Each number is 128 + 32 x the weight over the matrix's rms, rounded and kept within 0 to 255. Layers, rows and columns count from 0. Numbers have three digits each.

# down: layer 3 MLP down (transposed), 2048x512, rms 0.0276, rows 1410-1429, columns 448-511
# up: layer 3 MLP up, 2048x512, rms 0.0302, rows 1411-1430, columns 448-511
down1410:121089145118135130092123166103169114196109172086146116092152166124113081124129095139168123108132070089186133102132099169105135163102168115153088094129133130138190122118179247197208135157169149
up1411:066084095134107128088121157097120085159102140102161159123171092185104112164173119180085161134111047128120149186112128103084047160126220166077110144123135102155165146155056119122087094164108121
down1411:133110158092139195112076077122046078118084146118135182098125123125135070130087119160148118153093140086172148137111123107160224143134114138161118162182123096120153106148085127150064164095127172
up1412:097164086110122063128100114091031077135148182109110142168200103155095074112142117141158162168111034135134199085119099024107094128100113134162168127080110133126188098149109148158140102134158158
down1412:119099151115136073080089077151101141193153139161088095106118168113105165099096173134141107138143119130103118165230077195113160145129114083128073066103094147126170112078114083136113201172061126
up1413:085162135139116176095094181106058108142092165137111137155160145151129113109157188137148133117105131101087118123049096082127089131145061129144141195114105166141156105177153088087141049171103156
down1413:168189146219168129144079158149142085086192109173122181101110119148122107145098121170122136089117095166166137132135040143128110178102148132121123064177139143119128098069180108092141132201101114
up1414:129169154134105138122134126124040110143145116144156105110182128131165126130211158146163210117067032122137088108152162094146150121145137138171091141135134150083151132176094136152046174134099086
down1414:153086104113187083112115132139190152130096133161109167199073099134117125141086110112109108157150159149121099140144107159122110110067109143104110121123160143159170128108139144114159039122137174
up1415:097115072128116110110133206142162146126076180111200115122056163185127171172180125132032119121140176142143147114161150122140114204194109148068145156120083116073123134153125099154128145163158193
down1415:124121077148127112128141119198096138198138106132146139125158111128140079140166140113145156133139141125141107110076183145126128075139128118142126098127113122152121187135101085113122070048081140
up1416:097156147123121121107165203174122174135143123193127130166132125101092134080046177169140135124087077133172153129085101133084180112145176070170124122094079101146145148102125134137140139144185120
down1416:085128106157161127126146232165148135106159152112163158152104044134159155107129184107145127090151107190108087116106129127182108152080105150116116109134151127172140141081093084178167108104101155
up1417:139133160121110129100125117118125173146128130102084121122136100171178075105103159165143202111156164140136154116179123103135153127119147128128121152178074098171120118203138097127148142159149101
down1417:136139121132173142116090158086150113059143171115171122094077103107162113066206096098201142105135089112134165173120139118118106130101172109142112153107134165169134118136091168134141145134173141
up1418:115115110133124112130126139111123108143090108198195101112134151175182114085125107133109133151102104165160134170145089112153154154089182171086106153102135122089149125174098112158118116145091115
down1418:155093118032134181155153099114125168061122160143159120062127138099129097138051120125073127095110119100142126133111088151106121137154093081100129159142161098124131084144112125177178101137105133
up1419:121150173167126083123109116093110050134131161094167160127102160134152093074135167155079189163161136075088120174112138084158095125149155032120186087154131090162160106187116142073093137157145172
down1419:135180127196064112118102152098116093105132158115146101143111157155115116116183174192105179124168156122090142188174141143173098160169137139123142142113137136208066074144131142122151136157123167
up1420:151167111109148130171099133076143074183112138114176111147152164131124127139098163141078140202153153091156077142136134046114113111101124123112117132108104120089091167027091092130159121095104068
down1420:165150142148095131121175189038111109162142172112079173146159149137119101153129146085138129116106081171078167137117139113109150100159125152138021152104184107150128143154147125089170149090118135
up1421:150140185124155119162173163093084137116101150121165100137108100115118209154127127153081163192195098129142130101076170094127159125102192161124135115100096150178132127178153134121091091125117120
down1421:066183119168166139149116152130158124136134111146099089053188131140159126122075153105136107111093113118163101111107136142116186133154101102154107125082106081128120149155153132123083144101162090
up1422:082127064156101160155100174127139129093120134094169107118086111104139173131146113142131094213109133138055086168153145105158141170141162142081145148146129164111103079107118123063101158165144183
down1422:125108174139087175091124111112164126134133182147141197145096083132152149131156117089165127140115060126158125120137124120107139089058129146078106100117103157129176127138093057080170146100077153
up1423:133137188154100085123097135117082165147127177167082118135140137128140116157096126117126104165149169124069144129175134087156122146124125065083114150222155144140114183123119081139146070148114148
down1423:143120132114095082119098103138114167128160165103152103114132149141089170121187096141180120145153147134105149120111139175194139110110079117162171123129140161148159086148076155122125091137140149
up1424:129131142091102111111094090135106147118073118141114162157118145103109168105178125111118111179142133155105208123091132108124146114094100117082104175118117182113102135095104045106121042114152161
down1424:112118121084137190111137104146074178129169102109174113154108181117127136142130147110063129094114134179126167133116119089117150128112125172171185116060029094092154108122164103125153062103109058
up1425:145127148071128095155089168057127148151115152142135088123132121167123141166120188148166115135133081100161150117158113143147106183128155140119161132108112174078130100116094151150063101142139115
down1425:178121111108183134109146112164141071105168138032124064082122155122129111128145116114187151124174107112101151075090129162107173071198111143142081176134160160127108124142182147087153150160127077
up1426:127113150079159056162170183093105152182149123148099116091190142111113122095117141095095104173129061140100126141130075126179085144094141135083081114212084143120156158163136125137143148123109094
down1426:099163117192124105168088102203112121107130138076147204121121130132135106132189183144096161108124149125103130136140126106111143103135131161098145194092093121125119077186052097138107155196125109
up1427:126157074061103053133066161116079177144075095138156112150145089173152100165114104122175110088073144091070108058074166124108087170135121102143137117132133150059115110171154083092132088170096137
down1427:147128132104098193125129111099141127053194141109129101136183155098088155130074063089133109126116116096084114194107078214110108127093095121122141143210099106076115127119123199079077124150122148
up1428:109148132130156106150078107113120089169176065173142089166105152160096129096115140153147192178151135145152114091141094117133122134140147117104143119075136229162101139076071143130108145180158095
down1428:138144147125066115133107170090125096154077117125107103135106154157132140106125079147097111094209170154158175119104155178172095142106065142085123131116174162085119149200127126114151064148078135
up1429:140191136145157136135117126104125119206140119159170141101124160188114120086202106090127151083075130096145135098121123039120132206140175166083144129123118113119150126118067145144129163128102167
down1429:191138123089079133046152084085151150195096129107128097152145120153081152125111054122074159146171149197134180108129187140102147126096135158175133208114101178110100182187175203146088179076038132
up1430:109112149073151142119154182084131132143096089173061097112129126117210144153140204088102182158089187087141099149166102142133133130088109120112125102182151190115107100061148094140133131106072055